Part of a small language model's weights: rotary positions, 154M tokens.
Each number is 50 + 10 x the weight over its row's rms, rounded and kept within 0 to 99. Layers, rows and columns count from 0. The size before them is the row's rms in percent of the matrix's.

# layer 6 MLP gate, 512x192, rms 0.0591, rows 175-187, columns 0-191
102:49 57 49 34 62 46 47 46 44 57 47 47 35 38 59 63 56 44 61 47 67 47 48 58 57 63 50 66 50 52 56 62 65 51 49 28 41 36 42 51 45 51 49 44 54 45 57 48 66 48 31 63 65 56 44 45 48 68 27 35 41 33 39 36 50 51 49 44 53 50 42 53 52 59 51 48 59 55 51 47 28 39 61 43 51 40 26 47 56 48 32 29 51 49 37 42 37 55 26 43 45 55 45 59 44 39 32 51 39 31 49 44 48 55 55 62 49 59 44 57 45 55 20 51 53 67 42 53 46 35 52 63 46 47 45 45 55 67 42 54 38 44 42 39 51 32 38 57 54 44 54 42 53 37 56 37 38 50 34 48 56 62 76 45 52 52 56 47 66 45 41 56 58 49 31 56 48 41 45 42 56 32 44 50 48 67 45 42 42 23 43 52
103:38 62 49 61 51 41 62 42 52 45 49 46 75 62 31 56 65 52 61 46 49 52 32 48 44 34 32 58 55 40 55 40 55 65 63 54 49 62 53 40 57 50 42 39 47 67 51 45 49 46 40 46 67 56 67 47 56 46 53 63 60 38 71 45 57 39 53 50 62 48 40 58 51 67 63 56 55 35 40 39 55 55 50 37 34 54 66 62 48 52 50 44 58 62 62 52 56 31 72 39 43 49 46 60 40 57 54 60 53 56 52 39 53 41 54 48 61 43 32 47 51 50 40 43 80 41 48 49 62 67 45 46 56 54 65 64 47 63 52 23 65 36 59 44 54 43 60 34 44 39 70 59 51 51 60 54 51 53 49 58 57 37 57 45 37 45 40 42 61 54 32 23 40 45 53 44 54 42 66 48 35 59 46 38 46 49 58 46 64 45 53 55
105:47 37 56 70 63 32 38 33 49 51 64 53 57 44 53 46 46 43 71 56 55 56 29 45 77 54 61 49 53 57 39 54 56 41 43 45 46 50 50 61 45 48 62 41 45 51 50 36 58 55 71 60 50 57 27 39 54 36 63 53 42 51 63 57 61 47 43 42 58 59 42 61 55 48 38 41 54 65 52 50 42 56 52 50 41 74 58 56 46 49 56 68 37 54 44 63 55 52 51 44 50 50 39 47 58 54 44 43 57 42 52 44 60 60 66 41 44 58 48 54 54 54 42 57 50 61 40 37 52 29 52 56 43 37 51 41 34 57 43 61 50 54 27 46 55 49 52 56 49 53 36 38 51 57 32 56 19 34 53 42 51 53 52 51 70 34 54 43 45 59 62 50 52 51 53 61 83 34 49 59 50 51 48 38 55 57 63 62 24 66 39 48
112:50 32 58 50 41 55 59 46 68 70 34 44 41 61 71 61 46 54 38 55 75 51 33 44 40 50 68 34 57 52 42 46 45 51 67 51 51 61 59 44 61 34 47 43 55 32 57 53 35 54 63 57 50 49 39 52 50 68 47 42 54 54 71 51 51 34 62 60 46 45 41 43 52 35 62 54 58 46 58 52 38 34 48 49 58 58 36 60 58 49 48 56 33 45 40 51 42 61 33 52 50 34 49 59 70 49 51 36 49 67 44 60 54 59 49 53 29 44 40 59 55 61 53 36 29 56 51 56 48 59 39 50 38 28 40 47 57 47 54 56 58 51 73 50 54 49 51 44 62 57 50 38 66 68 53 58 61 52 53 35 62 39 57 45 50 49 45 37 36 58 50 59 54 42 37 45 50 23 42 41 44 52 38 50 66 55 43 54 48 59 34 42
093:46 59 46 53 70 55 52 53 59 60 45 43 20 52 29 72 66 56 49 63 50 32 52 39 53 44 51 37 53 55 49 51 59 37 35 55 43 57 58 47 62 69 54 42 61 71 62 47 54 54 44 40 54 51 52 53 55 51 52 54 43 42 38 35 48 54 48 45 36 51 62 51 40 35 60 44 69 54 55 55 56 57 33 43 59 61 64 67 46 71 55 53 68 38 52 66 57 44 62 33 57 29 51 42 34 48 52 30 56 58 64 63 28 58 46 65 53 46 41 39 51 55 55 47 45 65 52 34 46 53 44 47 42 49 63 62 54 46 45 43 63 34 44 40 57 46 52 52 60 49 62 44 66 53 40 47 35 64 60 46 36 47 54 57 43 68 63 61 64 60 47 40 63 39 42 38 37 37 59 56 53 54 56 57 51 55 44 43 62 59 56 57
104:36 44 52 53 25 23 44 26 49 55 53 65 53 53 49 61 45 55 43 59 45 46 64 66 46 36 53 52 49 50 44 43 54 53 57 51 51 42 55 44 37 48 38 55 47 53 58 36 40 62 49 49 45 64 61 41 53 47 51 40 72 51 51 58 60 53 50 52 50 45 43 65 44 41 56 57 62 72 64 71 55 59 48 62 42 67 48 50 47 48 56 71 40 56 61 51 52 45 38 58 65 52 55 52 47 43 55 70 40 48 52 49 38 45 56 66 50 54 47 51 51 58 65 32 31 68 63 28 54 47 54 45 61 45 44 71 56 33 45 27 52 49 40 53 67 38 50 52 28 29 56 44 55 50 58 41 55 39 46 44 46 55 51 55 52 56 65 58 66 66 49 50 42 31 57 35 44 53 44 49 53 71 56 58 55 59 53 60 58 66 37 38
094:65 47 49 48 54 39 59 66 69 72 57 69 55 52 56 48 72 45 40 52 44 64 61 58 64 41 66 54 47 43 63 61 65 26 54 66 52 52 55 48 61 58 56 45 44 48 55 51 40 57 45 41 67 61 40 55 56 40 53 44 66 43 50 74 42 51 45 67 52 68 64 29 46 42 45 57 51 48 46 44 48 52 36 54 50 57 51 47 47 77 39 50 57 34 45 53 59 51 37 54 56 43 37 56 59 63 42 55 49 52 63 55 55 49 70 38 64 34 46 54 47 38 37 47 58 75 52 56 37 46 63 63 58 47 55 46 61 49 67 29 48 48 46 38 57 61 55 44 69 56 50 42 34 50 44 51 55 51 59 39 40 50 49 56 51 50 60 56 52 45 57 37 67 62 48 42 40 57 53 43 52 62 61 44 60 58 44 47 40 79 39 49
088:66 51 59 59 51 57 72 54 58 60 46 60 60 57 57 35 45 70 60 52 58 46 49 57 46 48 48 58 72 32 23 53 50 43 56 56 42 43 64 40 41 50 55 35 54 55 47 57 53 30 67 46 70 46 49 59 59 39 27 48 44 51 45 56 41 49 56 60 54 46 34 54 40 41 52 45 60 37 60 41 46 42 33 54 44 45 52 49 62 60 42 67 43 45 48 56 59 61 46 61 58 43 58 48 68 48 47 52 44 56 47 57 49 39 45 34 67 65 59 46 47 38 56 66 52 39 32 48 49 55 44 56 42 53 67 37 43 43 60 39 53 44 50 57 54 30 36 65 54 37 39 37 57 50 49 61 43 68 42 45 76 50 53 47 58 28 55 35 38 49 48 32 47 70 47 50 37 42 51 46 49 40 46 46 42 50 43 68 57 67 29 57
113:51 52 53 68 48 47 61 49 45 69 84 56 38 62 50 48 53 52 54 46 49 49 44 40 58 46 53 52 62 51 37 62 56 57 30 57 53 57 52 46 51 40 37 56 45 43 62 42 50 60 40 34 52 56 60 51 51 64 63 53 43 44 55 56 40 58 46 53 41 35 48 58 48 59 49 57 58 56 58 51 58 62 52 51 52 36 62 38 57 53 70 48 52 46 57 41 41 57 57 45 41 52 41 50 41 73 69 45 51 35 63 57 45 43 40 48 59 66 53 45 40 61 44 55 64 57 39 43 34 56 70 30 46 40 63 39 50 59 44 71 61 60 50 56 42 36 56 62 50 48 40 56 45 70 39 36 43 50 62 68 40 46 55 63 54 53 58 34 19 54 43 56 43 49 48 42 50 59 58 56 70 58 65 41 32 63 59 62 43 33 27 60
100:68 37 54 43 45 40 59 51 44 36 37 65 41 54 58 51 59 47 62 61 64 71 49 43 40 53 47 38 39 55 53 54 58 30 49 46 46 50 48 62 56 39 64 39 43 55 55 45 63 73 43 47 55 47 44 49 66 71 34 49 47 53 43 64 31 59 47 44 62 60 37 41 49 43 42 51 63 68 58 59 63 45 41 20 46 54 40 34 45 61 45 36 42 57 51 63 45 64 56 53 67 50 55 52 42 49 47 51 42 48 65 54 45 48 60 51 72 35 48 52 37 49 65 56 64 50 46 32 46 51 42 55 38 52 63 42 44 59 58 57 51 41 73 53 36 37 61 44 47 53 39 50 49 45 71 40 45 69 45 51 35 37 43 56 49 57 40 55 37 35 47 54 50 53 48 46 35 64 59 49 51 55 63 57 47 39 70 51 41 40 73 42
099:34 46 37 46 42 53 48 51 44 77 57 59 38 57 74 54 41 63 57 40 28 68 56 54 51 61 54 47 52 47 60 41 35 42 57 59 50 62 41 48 50 65 54 46 28 48 42 47 43 42 60 42 43 55 47 45 54 55 33 44 44 43 57 48 50 62 29 51 54 53 52 34 59 33 48 43 54 36 46 48 52 50 54 62 63 51 42 35 34 46 43 39 33 45 51 51 43 64 42 65 54 61 42 34 51 39 47 63 60 63 45 52 43 72 54 49 61 62 54 54 50 31 30 65 51 49 49 38 59 47 64 60 56 49 49 49 41 65 54 52 56 52 42 63 34 56 45 44 42 62 42 50 55 70 45 58 63 54 49 41 66 34 82 39 51 50 42 30 49 49 57 44 38 54 38 55 57 46 41 58 56 42 65 29 63 56 61 45 60 55 52 36
103:42 42 46 47 32 58 41 38 57 46 62 42 46 46 54 79 64 56 53 49 61 34 30 28 60 63 48 41 43 43 59 56 39 31 53 61 57 60 51 56 64 56 69 61 54 47 45 45 41 48 60 60 35 40 58 40 24 51 66 40 36 45 45 49 59 56 54 38 61 44 49 59 30 32 33 46 41 50 50 52 69 28 49 40 36 46 53 52 54 35 37 63 45 57 42 62 48 60 60 71 39 68 46 56 52 31 38 38 49 56 38 48 54 65 62 48 56 46 45 47 47 49 40 42 57 58 56 47 53 50 42 69 46 44 61 71 40 41 54 61 44 38 50 49 47 62 68 51 57 41 60 38 44 52 58 61 39 42 37 55 55 46 45 44 51 61 54 47 57 37 32 57 36 49 47 56 50 50 46 61 41 64 44 43 47 38 48 48 57 43 63 42
106:56 53 55 54 57 39 24 55 56 57 30 45 36 39 67 46 46 52 59 50 60 64 48 57 35 62 59 44 50 35 39 51 46 63 53 57 40 53 54 44 40 32 50 39 43 49 47 28 45 42 26 43 52 65 73 53 39 44 50 58 48 59 44 63 45 50 53 43 55 56 56 47 58 51 61 55 51 40 45 43 42 70 68 48 57 64 49 46 55 49 55 45 46 55 48 37 60 60 59 35 39 31 49 39 49 60 66 46 47 53 44 76 59 44 63 53 44 50 62 47 28 49 61 48 49 53 40 48 55 45 45 41 40 42 40 54 42 39 43 57 49 40 57 49 46 28 66 42 58 59 49 59 42 38 35 50 60 73 57 43 46 78 73 47 67 60 49 48 54 40 42 51 49 53 44 61 53 63 53 71 56 32 43 55 68 51 54 52 64 46 57 39
# layer 6 MLP up, 512x192, rms 0.0551, rows 175-186, columns 0-191
101:49 50 38 52 59 61 68 51 48 37 59 60 53 57 61 43 52 53 47 47 51 59 41 58 44 48 40 62 62 68 39 49 51 63 46 49 46 49 22 40 69 52 62 40 39 51 43 71 47 32 33 43 50 57 61 37 41 64 62 56 57 54 52 56 19 43 43 53 47 47 47 48 49 60 48 38 55 59 39 36 72 54 43 50 35 52 59 51 45 61 45 55 35 51 53 47 39 49 66 71 54 43 44 55 38 48 53 36 46 55 54 30 41 73 50 53 58 38 49 44 40 49 44 37 57 54 67 39 26 45 55 56 33 52 55 51 53 58 43 53 44 48 40 47 60 25 55 34 45 59 68 52 29 35 60 53 45 57 63 53 35 40 48 43 45 50 47 61 54 60 52 32 21 54 50 54 33 68 51 48 51 57 48 44 40 51 43 50 50 46 50 56
096:50 38 57 33 68 32 50 44 61 65 63 48 62 32 43 49 62 67 53 46 36 45 49 77 60 74 62 53 37 30 51 47 53 50 59 56 68 56 53 54 55 68 47 51 50 51 55 56 58 47 59 46 58 45 55 57 71 34 57 56 37 53 43 58 66 65 54 43 58 58 69 44 59 61 49 60 45 38 45 44 46 70 47 60 34 41 35 39 67 43 44 46 51 58 41 37 61 39 56 52 34 56 51 62 40 60 59 59 63 50 56 44 53 46 45 47 56 53 38 36 51 38 48 33 33 48 45 39 54 42 45 55 43 52 63 61 59 41 49 49 35 37 45 43 52 52 46 34 51 56 72 71 44 42 48 43 47 65 45 55 24 47 43 39 49 42 44 44 60 56 40 47 42 46 45 52 49 72 47 32 63 56 39 41 53 49 31 51 54 51 50 46
108:49 56 61 46 63 69 38 57 53 49 51 45 41 40 34 54 32 46 57 56 39 55 51 39 37 54 51 52 60 48 35 58 46 41 47 57 32 53 64 45 40 47 59 43 41 39 43 58 36 38 62 49 57 63 52 47 29 49 37 52 21 45 53 35 48 60 51 47 62 60 36 59 59 53 36 45 56 55 54 52 33 49 60 62 57 64 35 52 40 64 60 47 29 41 42 42 62 62 41 71 58 44 38 36 41 41 69 60 50 47 45 41 47 49 35 44 61 67 50 51 61 51 64 59 61 45 63 33 45 47 44 45 39 60 40 61 64 56 39 42 49 50 45 47 59 52 44 63 55 44 33 42 56 39 34 46 51 47 44 38 49 50 46 34 32 38 56 18 43 63 66 58 64 44 43 39 55 50 50 55 50 43 43 52 67 51 42 45 40 57 35 41
107:44 57 32 63 50 62 45 47 54 50 36 52 40 37 34 46 46 58 46 43 45 59 51 30 64 63 51 62 52 52 43 45 44 56 27 54 38 43 25 65 44 52 50 53 53 63 59 34 53 71 62 46 48 50 55 49 49 39 50 57 43 59 55 55 38 39 54 53 57 33 60 63 61 49 41 39 56 52 55 48 56 52 29 57 45 54 61 45 63 57 65 57 79 59 53 43 46 58 50 40 47 64 62 54 44 55 51 59 44 51 62 49 34 32 52 52 39 45 61 55 56 43 51 92 62 60 43 60 49 63 65 63 38 70 39 53 45 49 48 56 47 59 52 64 33 64 52 50 37 39 63 40 56 45 47 28 47 34 37 69 59 51 51 46 45 42 54 41 53 47 52 46 37 44 44 53 50 54 52 48 51 54 51 68 36 63 46 40 63 43 52 56
101:42 54 56 60 45 69 41 45 29 47 43 46 46 43 58 52 43 66 41 32 44 70 35 48 50 65 50 58 42 23 50 55 61 64 57 45 46 58 42 40 58 45 38 58 59 40 39 43 58 38 47 44 70 53 61 42 58 45 49 42 64 68 63 48 58 50 57 39 48 45 69 63 56 53 55 42 44 52 50 40 63 47 40 47 38 43 57 40 38 68 41 38 51 56 61 50 34 59 41 58 51 56 60 40 42 42 41 60 46 50 31 53 48 44 28 50 43 42 36 53 49 48 52 56 50 35 46 42 71 59 46 41 62 62 47 47 39 60 60 42 57 55 70 59 30 59 39 43 58 36 45 49 38 48 69 54 62 37 45 52 58 62 59 48 37 56 39 27 56 65 48 34 57 56 63 63 61 63 43 52 59 52 40 47 36 45 55 59 34 37 41 35
111:38 31 45 45 57 61 51 50 60 53 56 47 74 55 69 44 46 45 59 54 46 44 33 39 62 58 54 62 45 34 50 46 68 50 72 36 80 44 47 46 51 65 61 57 55 49 54 47 68 52 39 51 44 24 56 58 60 47 59 68 35 40 62 56 53 59 56 37 56 37 46 55 46 50 44 39 46 43 56 64 33 47 39 43 64 35 37 53 44 58 43 50 53 65 60 55 60 52 47 47 57 58 52 46 46 58 69 45 57 56 34 30 53 58 33 57 38 54 59 63 50 61 47 49 57 40 49 40 68 45 40 50 30 50 66 37 31 56 56 47 57 43 49 62 54 36 39 57 53 27 52 47 46 42 58 59 58 47 64 49 44 41 41 60 32 48 58 57 44 35 61 49 58 46 51 47 30 65 49 54 56 53 45 45 43 54 68 60 57 51 65 42
098:53 26 61 27 55 52 47 38 44 61 43 56 46 44 70 54 42 58 39 58 39 36 61 39 52 54 30 51 37 72 58 62 56 62 57 44 34 53 39 50 37 50 57 50 36 44 49 49 60 70 44 72 59 53 42 66 40 48 49 46 57 53 52 50 58 52 48 45 47 57 53 54 46 47 21 53 60 56 41 38 75 44 50 59 49 37 33 50 38 50 49 66 27 36 49 54 57 51 44 45 54 54 54 61 35 31 39 55 42 37 56 41 45 58 57 63 36 62 44 50 55 35 49 62 49 42 57 42 57 37 61 47 54 56 43 49 50 45 55 58 62 51 48 62 73 47 49 38 48 46 45 60 49 24 47 55 32 54 40 46 39 61 53 32 51 63 53 65 66 41 46 52 37 60 53 51 50 42 44 45 60 37 60 53 64 67 47 66 40 48 46 49
098:60 61 40 52 42 51 48 58 41 43 23 49 34 59 55 52 59 57 44 56 68 53 36 64 57 38 45 52 60 27 53 52 55 44 68 55 54 51 42 25 55 50 43 46 39 54 66 36 46 37 64 59 49 59 50 57 78 53 52 45 57 50 43 33 56 37 39 37 44 61 51 50 57 51 42 40 49 38 49 46 55 28 59 50 57 44 40 48 45 50 62 42 61 54 56 50 55 56 45 48 62 44 56 72 30 43 38 32 48 67 48 48 56 62 56 54 34 50 59 47 31 57 46 33 39 49 51 51 42 47 54 78 68 54 41 56 52 49 55 31 51 57 58 47 49 33 44 38 70 51 36 48 58 52 48 50 57 53 57 51 45 46 39 54 53 18 41 39 41 37 56 51 62 58 58 36 58 53 36 40 46 60 60 44 60 55 53 36 55 48 67 49
106:54 63 62 55 34 37 63 42 59 58 51 40 53 70 52 61 41 30 50 56 47 32 52 48 41 58 71 33 43 43 40 39 51 36 57 46 49 48 64 59 39 43 45 63 44 26 44 57 51 48 39 38 58 38 54 65 59 47 37 48 49 34 39 31 59 43 50 44 63 55 45 45 58 50 38 57 38 66 60 30 43 53 34 49 46 61 36 47 39 50 51 38 53 50 38 46 34 51 36 47 43 31 47 41 51 68 36 54 43 47 39 32 55 40 40 66 46 53 42 62 54 61 37 48 51 57 33 74 56 65 33 40 53 50 50 66 58 54 67 45 35 54 43 56 52 30 51 43 62 53 54 47 48 45 29 48 46 50 44 51 36 59 54 59 54 54 60 55 50 64 46 60 48 51 52 36 63 52 60 41 64 40 36 50 54 62 41 43 55 43 57 34
099:42 50 44 39 45 40 59 29 59 48 39 45 64 53 63 32 44 43 51 52 41 47 52 64 25 43 42 40 77 62 67 44 53 62 50 34 47 51 55 35 47 38 42 35 43 35 36 54 48 37 56 60 45 68 44 60 66 63 47 46 48 45 33 54 47 49 61 58 38 60 38 22 37 65 49 44 55 60 46 66 62 43 46 36 36 51 43 47 50 33 53 43 29 64 54 57 56 55 60 50 31 55 64 57 58 56 45 50 39 53 60 66 69 54 64 58 49 50 51 57 47 28 55 37 38 59 39 28 44 63 52 59 59 50 50 57 54 44 42 35 39 57 48 50 61 40 54 46 55 54 58 43 56 56 53 57 43 50 46 48 50 31 58 40 44 46 58 58 50 38 46 45 52 38 50 55 62 53 32 64 48 54 45 63 62 52 37 69 45 48 41 57
101:55 33 57 59 50 49 59 42 59 51 46 50 48 61 41 41 47 39 50 48 55 45 56 56 57 52 53 55 47 49 69 58 55 54 64 45 49 38 65 43 52 55 54 63 58 51 40 51 47 48 35 46 58 50 69 44 40 51 35 50 57 45 52 50 53 38 49 44 57 52 70 39 43 40 50 54 38 51 50 66 56 39 48 60 57 60 50 44 35 44 66 49 33 47 57 51 46 51 49 68 40 63 38 55 53 40 56 33 45 55 51 56 53 50 62 40 46 61 52 24 68 36 56 31 55 69 48 32 42 45 58 55 63 40 63 41 39 46 21 39 37 31 55 39 43 47 55 26 45 51 70 51 46 52 45 41 42 42 75 49 39 62 52 50 63 53 63 41 72 56 55 54 64 65 70 47 66 49 39 51 48 45 60 47 30 61 35 49 34 37 37 67
096:33 53 57 63 51 57 67 60 59 65 46 58 61 51 61 77 52 60 54 54 46 40 53 44 43 44 35 40 58 37 32 58 56 54 55 59 57 48 21 36 47 56 36 45 51 54 58 48 42 66 58 46 60 50 44 64 65 44 53 53 51 47 61 37 57 28 58 56 56 52 41 49 55 66 51 43 44 41 50 42 42 47 41 31 50 52 44 53 50 47 55 54 55 64 51 49 53 48 37 42 46 36 47 52 40 38 56 26 62 51 57 44 50 53 30 58 57 36 46 56 53 35 73 47 45 43 63 60 48 23 54 53 56 63 71 55 48 73 37 49 35 60 53 37 47 57 56 58 31 57 67 57 36 62 63 40 53 48 46 61 35 57 60 50 37 68 66 55 43 50 53 47 46 72 53 50 67 43 47 44 42 52 66 47 44 39 52 40 58 46 44 49
# layer 6 MLP down (transposed), 512x192, rms 0.0572, rows 175-186, columns 0-191
102:55 50 48 54 48 46 33 43 55 37 40 46 56 45 44 45 51 59 51 49 39 47 38 41 72 51 41 48 42 50 66 72 69 67 51 50 51 46 51 70 49 38 50 44 44 40 59 33 57 42 55 60 42 60 52 46 53 54 63 49 55 44 45 42 55 41 55 47 41 50 65 38 43 54 56 46 37 70 55 35 41 55 48 64 49 52 48 66 51 47 66 39 55 52 61 62 69 56 51 53 57 41 57 21 61 51 41 59 49 66 38 58 56 51 59 49 44 62 58 59 43 57 67 41 49 42 48 49 35 51 60 60 50 51 46 29 53 58 55 68 52 46 76 59 48 69 42 34 56 26 52 52 42 57 48 61 46 45 58 68 45 56 33 56 41 51 53 46 58 57 48 31 47 58 50 55 25 52 67 51 51 54 49 58 62 38 41 74 80 47 43 45
100:51 49 49 38 50 40 72 64 43 63 60 31 51 39 57 31 62 57 36 62 51 56 55 59 55 62 78 59 56 52 42 54 43 42 61 60 68 44 62 65 34 38 60 67 47 59 43 41 52 63 45 49 65 41 46 41 47 39 51 54 37 63 49 60 46 37 45 48 35 60 53 45 48 49 38 59 59 46 35 48 77 33 47 55 51 57 46 39 66 45 66 64 40 51 45 47 40 44 53 50 51 47 65 55 50 35 38 52 51 44 55 65 59 62 62 34 33 67 58 46 47 41 48 35 40 38 51 54 50 54 42 44 44 66 60 34 57 43 67 45 43 52 56 46 44 47 66 49 56 45 43 47 59 73 36 38 52 53 43 58 74 52 58 36 53 68 49 46 44 52 63 63 53 52 54 54 60 62 57 55 45 31 57 59 57 38 68 41 48 44 51 51
101:52 52 61 64 40 43 37 32 44 61 38 52 59 52 58 46 41 73 60 53 60 49 47 58 48 50 42 52 45 58 41 48 53 50 62 41 55 50 44 48 73 45 48 59 56 53 38 42 36 60 63 39 63 29 43 54 71 23 65 54 41 36 62 36 44 51 44 41 47 45 38 45 60 43 32 63 46 42 57 42 42 66 61 59 63 63 64 50 52 50 61 54 52 53 34 50 20 49 44 51 54 47 65 47 33 55 55 47 33 49 47 25 52 57 35 54 52 62 53 45 26 49 46 48 60 70 58 39 62 42 52 48 48 60 51 63 51 61 49 36 63 46 68 53 61 43 38 46 40 39 44 53 47 83 54 49 51 61 41 32 54 50 54 61 51 51 46 41 52 50 48 57 37 42 28 57 61 51 50 53 52 43 41 56 45 59 54 43 48 61 50 43
101:56 21 44 65 41 54 54 42 36 59 64 56 50 63 73 67 61 43 45 57 38 55 43 48 58 63 37 54 52 54 43 48 64 41 59 32 53 59 36 35 59 26 50 28 53 58 56 60 57 54 41 60 34 43 57 43 56 44 36 56 41 43 41 67 38 61 55 42 47 55 39 63 43 38 53 58 56 60 49 47 55 44 34 62 50 32 65 56 41 53 54 35 47 52 35 51 29 43 40 44 56 64 54 45 52 46 34 50 55 50 61 56 50 48 45 52 41 35 54 41 37 58 49 31 55 38 42 53 55 70 56 46 54 31 35 59 48 60 65 49 70 40 56 53 51 46 50 55 60 45 45 69 52 62 60 51 36 36 56 41 69 60 46 53 57 55 48 35 59 70 63 51 57 50 48 46 51 45 46 58 23 55 34 49 48 44 49 61 52 44 49 49
094:45 53 42 37 45 54 58 54 51 56 45 43 40 39 54 62 52 54 54 51 56 35 53 45 55 60 36 41 47 44 46 50 43 24 52 17 56 69 60 55 59 39 43 34 44 49 60 63 41 57 39 45 49 34 32 51 43 55 69 47 60 43 42 45 57 54 33 56 33 35 31 51 59 44 69 41 52 56 60 54 46 43 38 54 48 43 50 53 57 48 59 45 48 53 35 73 50 59 62 39 36 46 50 60 46 55 60 47 50 51 66 38 52 34 66 61 68 35 51 49 54 59 63 54 43 49 54 37 43 48 46 57 46 52 52 38 42 65 52 56 55 44 60 40 53 74 57 52 46 58 44 46 68 38 52 53 60 54 35 50 39 39 58 36 55 51 60 40 35 49 44 43 51 45 46 19 52 26 41 41 49 32 47 58 68 52 40 45 52 41 61 73
107:29 39 43 50 60 52 55 51 42 56 36 40 60 33 40 53 39 54 64 59 57 50 59 61 43 56 32 64 40 43 41 43 45 50 37 43 82 37 36 53 61 52 60 34 38 40 62 53 46 43 34 41 50 40 42 51 59 57 60 39 40 50 66 53 52 47 40 44 61 64 68 44 66 33 31 44 49 47 46 50 45 54 40 57 46 59 49 57 47 67 35 38 39 32 69 47 65 49 38 60 47 45 46 45 56 45 49 68 35 53 45 44 58 41 49 41 44 40 36 52 60 59 55 36 41 55 48 42 43 36 45 39 56 68 54 29 44 37 53 52 56 56 64 55 47 40 54 43 41 55 44 50 43 36 62 64 52 42 43 46 69 52 32 50 34 59 66 47 57 49 61 27 73 38 48 62 42 44 55 46 44 51 43 36 55 49 47 59 54 54 46 53
096:52 78 37 62 56 38 56 38 35 44 55 48 42 40 54 46 66 59 60 52 67 60 38 41 54 42 73 29 54 42 44 34 36 49 56 45 59 46 46 48 44 65 46 51 48 60 67 70 37 59 53 42 42 55 56 44 51 48 55 45 42 54 44 33 58 29 69 53 53 54 56 49 52 39 64 48 31 44 55 63 56 57 54 35 50 77 55 48 55 51 55 38 59 48 60 38 61 44 40 40 29 39 56 26 32 49 47 49 51 52 44 65 65 54 49 72 53 52 52 68 35 55 44 51 59 61 57 54 43 59 62 52 62 32 37 53 64 50 30 39 46 63 47 53 60 47 59 49 47 55 53 42 35 49 50 69 58 68 44 52 55 43 37 36 72 50 50 48 47 46 55 53 60 51 53 32 53 42 43 44 45 54 57 44 49 44 57 56 57 40 62 45
089:57 66 47 53 34 66 58 49 51 64 47 47 65 40 63 61 45 58 46 55 44 50 36 36 26 57 55 32 28 54 60 53 42 54 36 53 61 46 42 55 46 69 63 46 64 60 45 56 31 57 40 53 34 46 54 43 42 47 45 52 50 73 56 59 40 54 43 47 60 56 49 53 62 49 49 46 36 58 61 43 46 56 39 45 56 44 62 36 51 35 38 33 57 55 46 41 37 36 57 45 41 46 59 35 34 33 46 57 65 53 54 49 61 53 37 52 39 41 54 43 44 29 44 44 52 54 64 32 48 46 46 62 50 53 50 40 50 67 28 51 41 58 38 39 67 66 63 47 50 68 52 44 40 45 45 38 64 25 42 57 56 71 38 47 53 47 44 61 46 40 45 50 64 69 34 50 54 38 55 61 54 36 46 50 41 52 40 58 62 52 37 52
103:43 36 60 59 45 35 55 56 59 42 50 59 48 49 38 51 46 73 29 44 61 47 42 47 73 46 61 64 49 55 55 63 69 52 47 65 58 51 47 65 46 44 63 51 60 68 41 43 62 36 47 58 59 47 47 47 49 61 51 47 49 58 43 49 55 41 38 57 50 35 50 62 68 47 64 50 56 45 37 57 49 56 34 63 38 53 54 44 53 58 53 52 41 32 50 69 54 75 47 40 42 66 53 48 48 52 51 44 42 33 43 69 47 46 65 42 56 46 43 58 52 46 61 57 45 53 49 49 29 32 59 63 39 51 49 41 51 44 57 52 78 70 51 33 39 44 58 60 51 45 71 36 44 47 37 43 51 46 45 53 53 38 42 41 44 57 59 47 50 51 56 50 44 49 62 21 47 47 20 54 52 50 38 46 38 53 42 60 44 34 56 71
105:48 56 69 44 54 40 45 59 46 53 55 44 50 56 58 63 26 48 49 39 60 44 61 37 36 55 52 51 74 45 51 46 36 60 35 36 60 57 62 28 42 47 43 40 56 44 53 30 46 56 55 52 54 55 49 42 64 69 53 41 53 61 34 58 47 37 38 56 50 59 34 60 46 56 51 46 42 50 49 56 47 41 51 39 57 41 52 42 48 57 67 47 28 58 50 59 52 64 40 56 47 52 48 38 61 47 59 51 30 58 48 55 64 56 62 49 62 37 47 46 46 41 54 33 43 50 49 45 63 61 51 41 51 52 51 33 56 66 35 47 42 45 26 65 61 37 49 41 61 48 24 68 40 57 60 64 53 38 67 48 52 38 60 25 34 52 57 60 50 38 43 43 47 32 41 52 68 28 54 45 66 54 38 48 44 53 45 53 58 57 54 53
104:54 58 64 45 73 36 48 50 53 39 41 50 50 52 31 47 46 50 34 51 39 41 57 48 52 43 50 43 49 49 59 43 52 41 43 24 49 55 43 61 52 63 51 39 65 44 51 60 50 51 56 33 59 57 44 50 41 76 61 44 51 65 55 60 56 54 55 38 48 39 52 63 46 46 48 76 48 74 46 60 43 45 48 57 55 51 37 39 50 60 63 66 78 47 48 64 40 65 70 41 67 55 63 40 57 69 47 53 51 26 54 42 59 59 63 53 50 65 57 56 58 36 46 46 34 49 44 57 48 54 35 54 67 41 54 36 43 37 68 58 27 36 60 36 47 52 58 44 49 55 35 58 34 30 54 49 48 55 36 46 72 58 54 44 46 57 37 53 58 46 37 59 61 56 42 50 49 52 55 60 52 52 51 42 46 57 43 38 52 55 37 49
106:48 47 29 86 43 53 36 38 35 42 45 41 61 54 68 47 58 61 60 54 51 54 65 61 56 53 55 47 57 52 63 44 62 61 50 46 32 61 60 44 53 63 27 66 48 44 52 53 46 47 54 40 42 46 52 57 52 45 55 57 50 59 58 30 33 44 64 51 40 67 29 52 41 54 55 73 40 38 44 63 64 57 64 58 29 46 44 43 44 47 47 63 71 55 68 37 54 36 50 45 49 59 30 55 52 52 60 54 43 52 55 55 44 65 58 52 76 61 35 57 65 48 49 55 53 42 40 33 56 52 37 40 44 64 67 40 58 48 58 57 63 40 55 47 47 50 47 50 45 63 48 54 51 51 41 30 43 51 60 49 53 56 47 63 52 51 57 65 42 59 61 63 49 42 52 41 44 62 36 51 47 46 51 51 66 40 49 52 30 50 44 43